config.toml
n_layer = 15
n_head = 5
head_dim = 32
qk_norm = true
attn_scale = 0.246
tie_embeddings = false
parallel_block = false
lr_head = 0.00689
decay_fraction = 1.0
Each number is 128 + 24 x the weight over its row's rms, rounded and kept within 0 to 255. Layers, rows and columns count from 0. Numbers have three digits each. The size before them is the row's rms in percent of the matrix's.

# layer 9 attention output (transposed), 160x160, rms 0.264, rows 144-159, columns 0-159
100:096139126136107182140124111164119153073116106136106113133111142108122160088148113105162112104129149154134095136176179079123107124129119092149138144108117158141154113115143115125152128121101138154076133111168133127137164098131153119146082097121123064107099144111107084124105158152096123140117137148111131126058137131140106143136133126117166126099145111137147121128132115188150128159100140065168191146120150119091119166116142138129092129127119133128114136130158123121117146142133107
104:150117173095133137181123158123115146123126093116138151144151100072115137089154137138203181111143141102122128100105116129151124134144106133143121156126128138109101149148115123104153154177128121132114119126103090179129114129180099196112120154115127136172106095105098162115160119134149178112106174111142141149111125132134079166143104127139158116132098112096139152141095139130114120144142080125133112135176137152095114125119109102151128149124171134139121132097104122144101150134122111
100:128124168117118132124113139107160152122071094113144132135182107146072141109115133138164113164092102106127133106109137123075136139180106117146131100149181079166168147110110111152101173116161135102144151145142120130161127133170117142110142091128163142107106139136160148128113139115121113147130137142135093143091167115077116083119151170095133104139133140091145171104156100159148133157149138119161162136150113125130127117136128098099138118129116102110142139107155143120127090152123176
098:165166137154140130146182137145123105128117095120087114153097076075159178121135087099141147120121152142106124125131106127120102140118075130113139112155114109136162124115108113123098130159130136126177158126132136157120120094136121149088127137112118154116115121156138140148130097106173154127133144114128112132118099113152114170095144099118119131157193085126093164125169125156127142174135119108060138140103106170152129104147109124122093124122135149080158128134099118097122121146121075
097:178135112124128143119086093086114122143116154145128105131101152130159172110109084102116155104123100188133151135127123155103125117121131179110116158133154139152118112124111102091133118151092091156101157154129107144145118149155146141090173124127135134121144090113168131162090134135079115106093117157139146138183140111143143141123095108109130126125138132125124165099110154166114134104075128126117180123115112106115175101171108153133131140149135088170156109133104118142104097118083133
095:133145137139129139149157102152119120112108110182102111154115102131122129148145139110123152114151161098133135143154081142125127104128112127099103102093165139143152111158143137110126090141107127136122123180132123115076118099092098180148153126102092106089162119096144145153128129102138128190126107131132174119093133133157124135141177121130136133100132152124114124121175159130157151194146118118148110159157104067082108122099144089146130136124147155128128181160155146142119130099164110
102:087099137157117125096120103102117100104160132138134145139121123102088145109101177143113123100154123113105131121111185102119137116150123141072163154105134109076139146112107133078130116162122145138144124149123116126136173129102099154137128181132104136115134155180104120144097107142110160100128164122107097113137164100130122122133171103096091077098087123124127122131102181080088121115106146092113110175121150168116122132110119096128151132125101151129126118114113104167122127140161097
108:115077187128146157129101080154128143104120137110132131107120115121124139077153138098106127131109136170116116129134124165119120123155171139154166112152140063104147164129141160105113169179143106102155118133106120125145099115103134137160126136127173078130120126097106143109129097165131191113121123163145120138132156157135145100168091172182115104143135131137148099105120130129128121147131125108100129140098116167125117105131105109104122123096071144128112154095106090099144102119120143
123:144160120139127137142138173156128144127114148127091097136156120165121120187128134131113163179139126087139111114121145105060113115099159128132141125110148136149137121087144127125164131134134106124106124115139128124128119122139134102118133114132117109159138102079097096143119156143066103125146141125116158121089148117111189097131125177121133127145106140072155107077133081086137100142122142134117100109136119111131117176153113123170104145164102121082126107148139157128154147124074177
099:107128114146089161110107141114131179107134123116113121135126143115107156134147145157100122147101166159102145171072116118104125137097140142127115133081094179126195138123123138163134150089098131144116129125109155134141166176161150144106124117099090145158152141121171165147106122153122097139117147131115169166122102073126128139151116118137163180127120089088107110137114142088154165116111156113132116131129127167083140128145172148117170109101128134106110158135160124108130141133113111
096:154140109139141114119121121108143119133133139138109116124133074071167156093138122149124137061119135107074140125082096162123097142165098094114113152137130083137116147111128119132107131150150138105099152122115149132123151118134077105134090111166154115068105111134091113158138140100153135123105125123120119156116120050089151078138129125149110126109144092133113138116138146161135087109190134153123133085116163138138128117168153126081143149086134116147144132113105121142108138129135143
106:093122151138146114136139124104106086119159122083126119170114148108134124109083076114097052106142116155170080114140116105118135131118121149112171102109129121097129119122181138148138110121141152162123123145167132122160143143120110124164093121123164092107082127132129112152106102189116116144073132139148139109132168116129154144139138097136134129164122110141157139130139110160143143103134116116123104090146114153165121142103076144096099172109131129155120145157089116148123103101086145
100:118099139122129133099122135114085135127161108103147110142099095114108158116148109150166112134143159109182155184112159167112142149123118136103139135089100203116127101136077087121085086124138139143132178086111145123128130124116120126101158097138149135121097124152112152116142109095135093148109171142113140128161093080166140129087121098138094141122108116135144133149145137148130116127141132098155154135110122091129147091109138099146096154102134148139154130127137127122078143089154077
097:144152138147161106156119144094154117146134104123145116109125130110084174160143155128148113088114093122165147143092158145122136116126157130096133138153087108143120153136120141131082156160063111131116137100149138139119121175182168124093097125183101088126131145139133141142122138141106129173127075146109153111110172131106121123086129104144129143077138115142124097107113158125163128135069120106142119100138121138099101132111132131105139155145188099139117107135109152116129090144167125
105:130113074113061126158149121130079118129085082149126127125113088148163116123138130102185102097141144130118153111108146118164145150144142079130131146125118160144103096143140085096128165112161148157123139148123159126149097123103161101101100113088135127092132104126175122147131124111134073146115143146120150127129119099134123164137116145175134122104145113116141127104057105143122135100152122160118133174147130124087104095139142107139114103142143117124110124133191124126110123174138107
102:050123120108132164118141105162088135066155159129152111140111156142181109173131149133104106152136126164118105109079134113130122155171142129106095132137119145119112095103107132107139159116122120156143124115177133121101136134143131090106152073139084123119150091094113134147141141078157101147166155112133091120188099150154122134120118130114112092102123127044093150124137132131151139139123124112115111122121117115109128115148107117125122136110141127092163098113113124125130111097130143
# layer 9 attention value, 160x160, rms 0.263, rows 145-159, columns 0-159
098:131111073112123111079130073135144129160141147127088094130116170142135122135104124132134127145112108102126124143118142160116112119109132117118140111104104117102185091126123173162129128113156132125114108145083123087173114146094188056149125105145137111136169117127128091109119107118116103164147115172140108137136144115131143133112141122126114115146119133130125107087177119080158154159116162133119140116096083123096137137158157102109145110143129128106121136172134096112167070100158112
092:140149146163123089108122140164143126130177106143107154099110136086192164155107123139099119106153139165112128143183149116172123156099158108113121096085131170133131139153142149078130089163105137169131148130142120131125135152123105099135111143157108123142137101138119130110146132130126131106117115131118175151180081161154135132135114129140104134129135138146169089163085124134140135094126103146102115071122139176078120154101138155159108123151122134124138128145127144140113168076110135
094:072119113105083130073109113123131164134133138125155157114129174161125088140107144163113108146180126149166118133123146141098150134131137117148144133094197080138074169100144113126158147105139110105095130156115121157117134114109141101152120159120184098147151117116125119100125119122100115138126120173089100116120148133119143113128086125131123134092079143137172143152129153137163100068116139130137131122156156105156096118113138146120161135108127103173099107117157140141119160134116136
094:124124163158128108132127168149161132120146111105117113129140125146089097160119142137072116157127135100109109141109104071108153142130142098121157105156116094147126137143110124172159134108132153121157134129097134138091156154129110112160103162142120151134154172118145155129152118154155134176114153153157124094106131145132156100136139193167077117119155111151135138116133117158116122127115094134178079115142166141159084153116123103168143145099110107077105167112143140133109159152164119
098:142091087115124092127105146128110144146141152140196136156099136141126139122148104163124127132135123149087106115149121095150096158132152140092144144165082134122115132137125118126117134112151117098126099056147129112172111125148159078154123132139143181172127133148109109126096108156168134128121109133078101122119117121122055100121110126111127118140136118121123133137122104130102147092082118124120129083136149152177104121112075135117089140121131091112149080145121102088129124149089146
101:134116094112135115113122124131144147158146146113097125133128095134138075147120078142154078137109111122157092132145099143134092117099115146199102136135138136132125141160127088154132135081139106123087168128128157149116107126095151095115154133120178124121081102099114152125171139101080133154159084121173147142168104164083138127126105162127111171119169099108118117128130128165137107127137132144126139092130120160149155134156129143124096146115145095140083115144127137081138081128144127
101:130170106144139103092178167096138138194110129143110152152159125143160141158118074119146171118168144121111119127124183076173129116097122126138130101067127176142138134124134119117119111136135148127125135142144159106098148176138090088130150089124089157090076145187125120140124120096123101140114136087126086127133097121151136109131153119115139138131136157108121111153120109116147134112165154124113123123179135121119162133137139159109103141138125114121108154132116133115162154114170118
121:124123139120129170147134125124151116139094132130174149094119132145162173087121135151139125150111132127143125128130128119161159131147141099127134118154138163103137114149085114082082119153123164148175127131168102116147130122129137140142139119090131168115150171173178133095167156123143128118151115112115131119137107131176072164166148122122133134107140157180159110184137149158145132145088153114115117167144115084119160119102159134137148090103158163125178161124120090155126134147130113
094:118133122099140107161192112175112113131132136162112142132096127141122117152105124119129153135159082061124115082164138140142134129126125103109149099132104099144095122119129159132115125153157147142122136130180112084096094093120129155157167143113151127115132136129111102087148144093138134141137139104123114099156154116166133127095139125153113133147160161152172098162166136129089088143143113142120135123133109063163120119164120119135127166137135116153141115142150146208105101126093144
090:116109138136123109114097141155121116129106105109110136135126156125143092155094104115156098217156115123127144134137124130134135121129125126142104058130141128101115114128097136146128108107110118188135104167142160155121089140111143113109113119105119102167140143167105112110126121141097130144144162136144134160096144200137150155095112169094166092131072128115132137135104098112164150142099158111102081107135124183119135151078123152161126121168123116112132116139125161134156107145145139
101:191133116157126131141115135133154159126134113140139143118152111124148130135139152123103177157127145120056167126125155159101114128153123105139088107142115115130124156160120125142133142159087133090085145177089139150123143138109148152128139108143116130137167089160109101117132136082114171123195117116157088136111142135098069067114141153105134125099155159143106146124092134118088143111144127165113155130096126120115118104119142164131145124139104104097121136133122159081112141150163104
096:109125117079107134115115087123110131160061106157116168147132142110118084145094157106120115113146122130087123157131102110135119104137131135134113106140154101112138149147164162161172177084126097140116112116077096128152097119119086133165113136157118136156115063147151111130128156155132117145137116149140121148151154154107134106146148121127156116111153090162067136101139139141104147155110105112137126096138141183183112146173102108116133117115145107135093108102128126129159113137093129
090:155115115123128126126109132127111139135133129181110156128113129115154108147122131126141122170120162083109095143130102108132087138123103098134098133117119191110140078148073104124154106130168123112137127099094112120137157099115121142144143118056089169115163110108133134119133117140165127072117187147135124097149070142131106148154087138139084110127084133138124147141138136116119145163134136106129114151130149110161144160149136095165142107142148119165150156168162099132156155138095106
099:147121158172177127078133095148155115132147166095189135131160178089079138139117129149111138110134089152107105152139124132156138122154148171093111107153110082135139132123133118133100119114119069120172127152132151138083156099127118128147112111159116131158141098147120140104123156129153189132127141160125107138132144140101122105110153122093117101154110106083121132146186145118131120165104103162150118105129144154133159155140112150127127175117092146120111111134097160138114141097127109
095:143110176164155093143111148114110124155082108106135172130151130109100129104144125136177113090150174102163161136163127124176155116105128134151160156157119123096160135118117117138085095107144121107116104119124121132095077128111116137143100153130155123115153143166117142098125107170109125111119144122135155133079135129084155131095116107122123118167122114198111142161110124107161091153130134134125106142111120110152127127133142116094167115134126111155128152165144167150165168178103101
# layer 9 MLP up, 640x160, rms 0.325, rows 0-4, columns 0-159
105:138161125153136119091108141131103154094145146136154061140141065179143144104130129159117122139097145121108107153126147124142133119157111148171134091138118110152156136107155149168149156129095133149130149150127116109110150120136127108132106153133078141091136091136141100073105126115135117094126147087119135093110124162107175067182102114149109135107114095088112158143146176153103145142113104155154111137172131090134122123164136121140137130149125096145140128133095137093113164116139146
094:091119181141107140134071122116122127168111129106118165154163136135154117119082124155142097111109117124134180130109123172144111116106119135126127151129101153132133146137146167102136155103149111111118139120118101107097145111105087153143129193109197151132103110096092101119123120137090152164122120121116128121085125135113122124093125107104155096116105104109149159111109141140120092161108117108086159132072109106133135157110107163154154135099129104092134146145121130090071147156152140
096:144114157127144111090112105113112123115159129166130119118134164144120139144083138142089114130124143122143118163103140152118129093113123076104118175142121113146140099151124105120124122065107155153097129120134116118128119126099162138110119150103118133178146162118165093123096079112134156154095125093146094083145108134128102130156123068133187123176115141150103186117137118159143164149156162119135141119084126123148114144140152164152134142112084130103143126146067102144109144144137112
102:143147127111114115082099148120118084118148111122116085120095110128201145130164130152147105116115149109097149133107098116126159101116094131164110135101126136139129119165129135128134121075108189128130120117159106116140124121113118125095108150103087170098128132156086082120180115141061107113137092134138122161125073150143121166120133105158132116139158135147089139122148151100096125161136175124130131158114135122110138136165132125147123142120146120124113096182124131079080107131122145
106:140142116126163101142160125090122102114143103163124131155118114101107087131147126147090112169160159143115172097090113118116136146107120124168124119149154160131130100134083147131145085142137131115101137120126146082159151177107178114103156097134136101114140120143106079129115079057109098070105127143132092115112119147127142139124137171122126087104149185149142100129149099131128130117126123139148118129143130102133113087111162160138091121128134131148125111130102149112132181102171124
# layer 9 MLP down (transposed), 640x160, rms 0.138, rows 0-4, columns 0-159
105:148147128106098088141121126101136159110101090154154143118100121142160146140089115126163142086113197086115119161166127132137129124161152160117150086158107118130108131127096167144161129105125133124109103107116102155126122125148153108124158110141107090119112117121160112094171189147157127144111191134080110161120161116132121107127119098121169120132081134133124091111156144150138141143122100159144103129114121085177142120129144159158122107151124129143167146116131169172101141134113137
098:140103140118128123111133082154118118114091132144124119096139122168133131144139131128095129082163155156116123115132140116169142138089126152099113133160135106137106151161099107084121162170150158155162111112161180124190122149167079135125080111167097125138157143100142113130125124160143106117084135097138110152121125105092133148168131142102164152170105138119089128108158107139167163118143148135151120142136123134121128100160146096117173130171126156100114121159118117174152109137098152
098:150104125158099144105128086127145105144139129103119107065155151125111186183129124148158093142116101132147115109089150110162133131134135135106142137090172108118155152118101120132122146116150111140115134119161154141073134141120100151166136117102156149115113112150142128148085129107121113088109159123157102152100163179133149141040162139114124094096130136128159134131099162131107130141142097128107154127116125125102144140070144107101139128146141130129133146115154103162140106104121182
094:129149133124133119113087139084130079133122164141149071135105130132107114163108150149108103140124105121127136130121113133156101135098112092132076137110139118119143117105086094133115158116132098121142193100136112147137149099113116208126139164106102137094118127134161149118091132160115141106124109151146109146118110128093094119120152148107116126113147144150144145156131168092124098133196141143095144119165146180129133116098086072119065099144158133142124151109143118110130130140124128
099:144085129151099116108117096108111076153125131104174132125118145088120109110134133152162138116123112171122097101111145105122133171103154147187092155133153099131159131134133122127093123147110150151100139076132109146128121111129096171128133158124134139157134133144164108115131096132119116090105160166114125200137099126111087166142105111113100155113144127164141137163151151095116140110150113130138163111145139123168158095145166140087077167118133135113094074101116131117137118140109133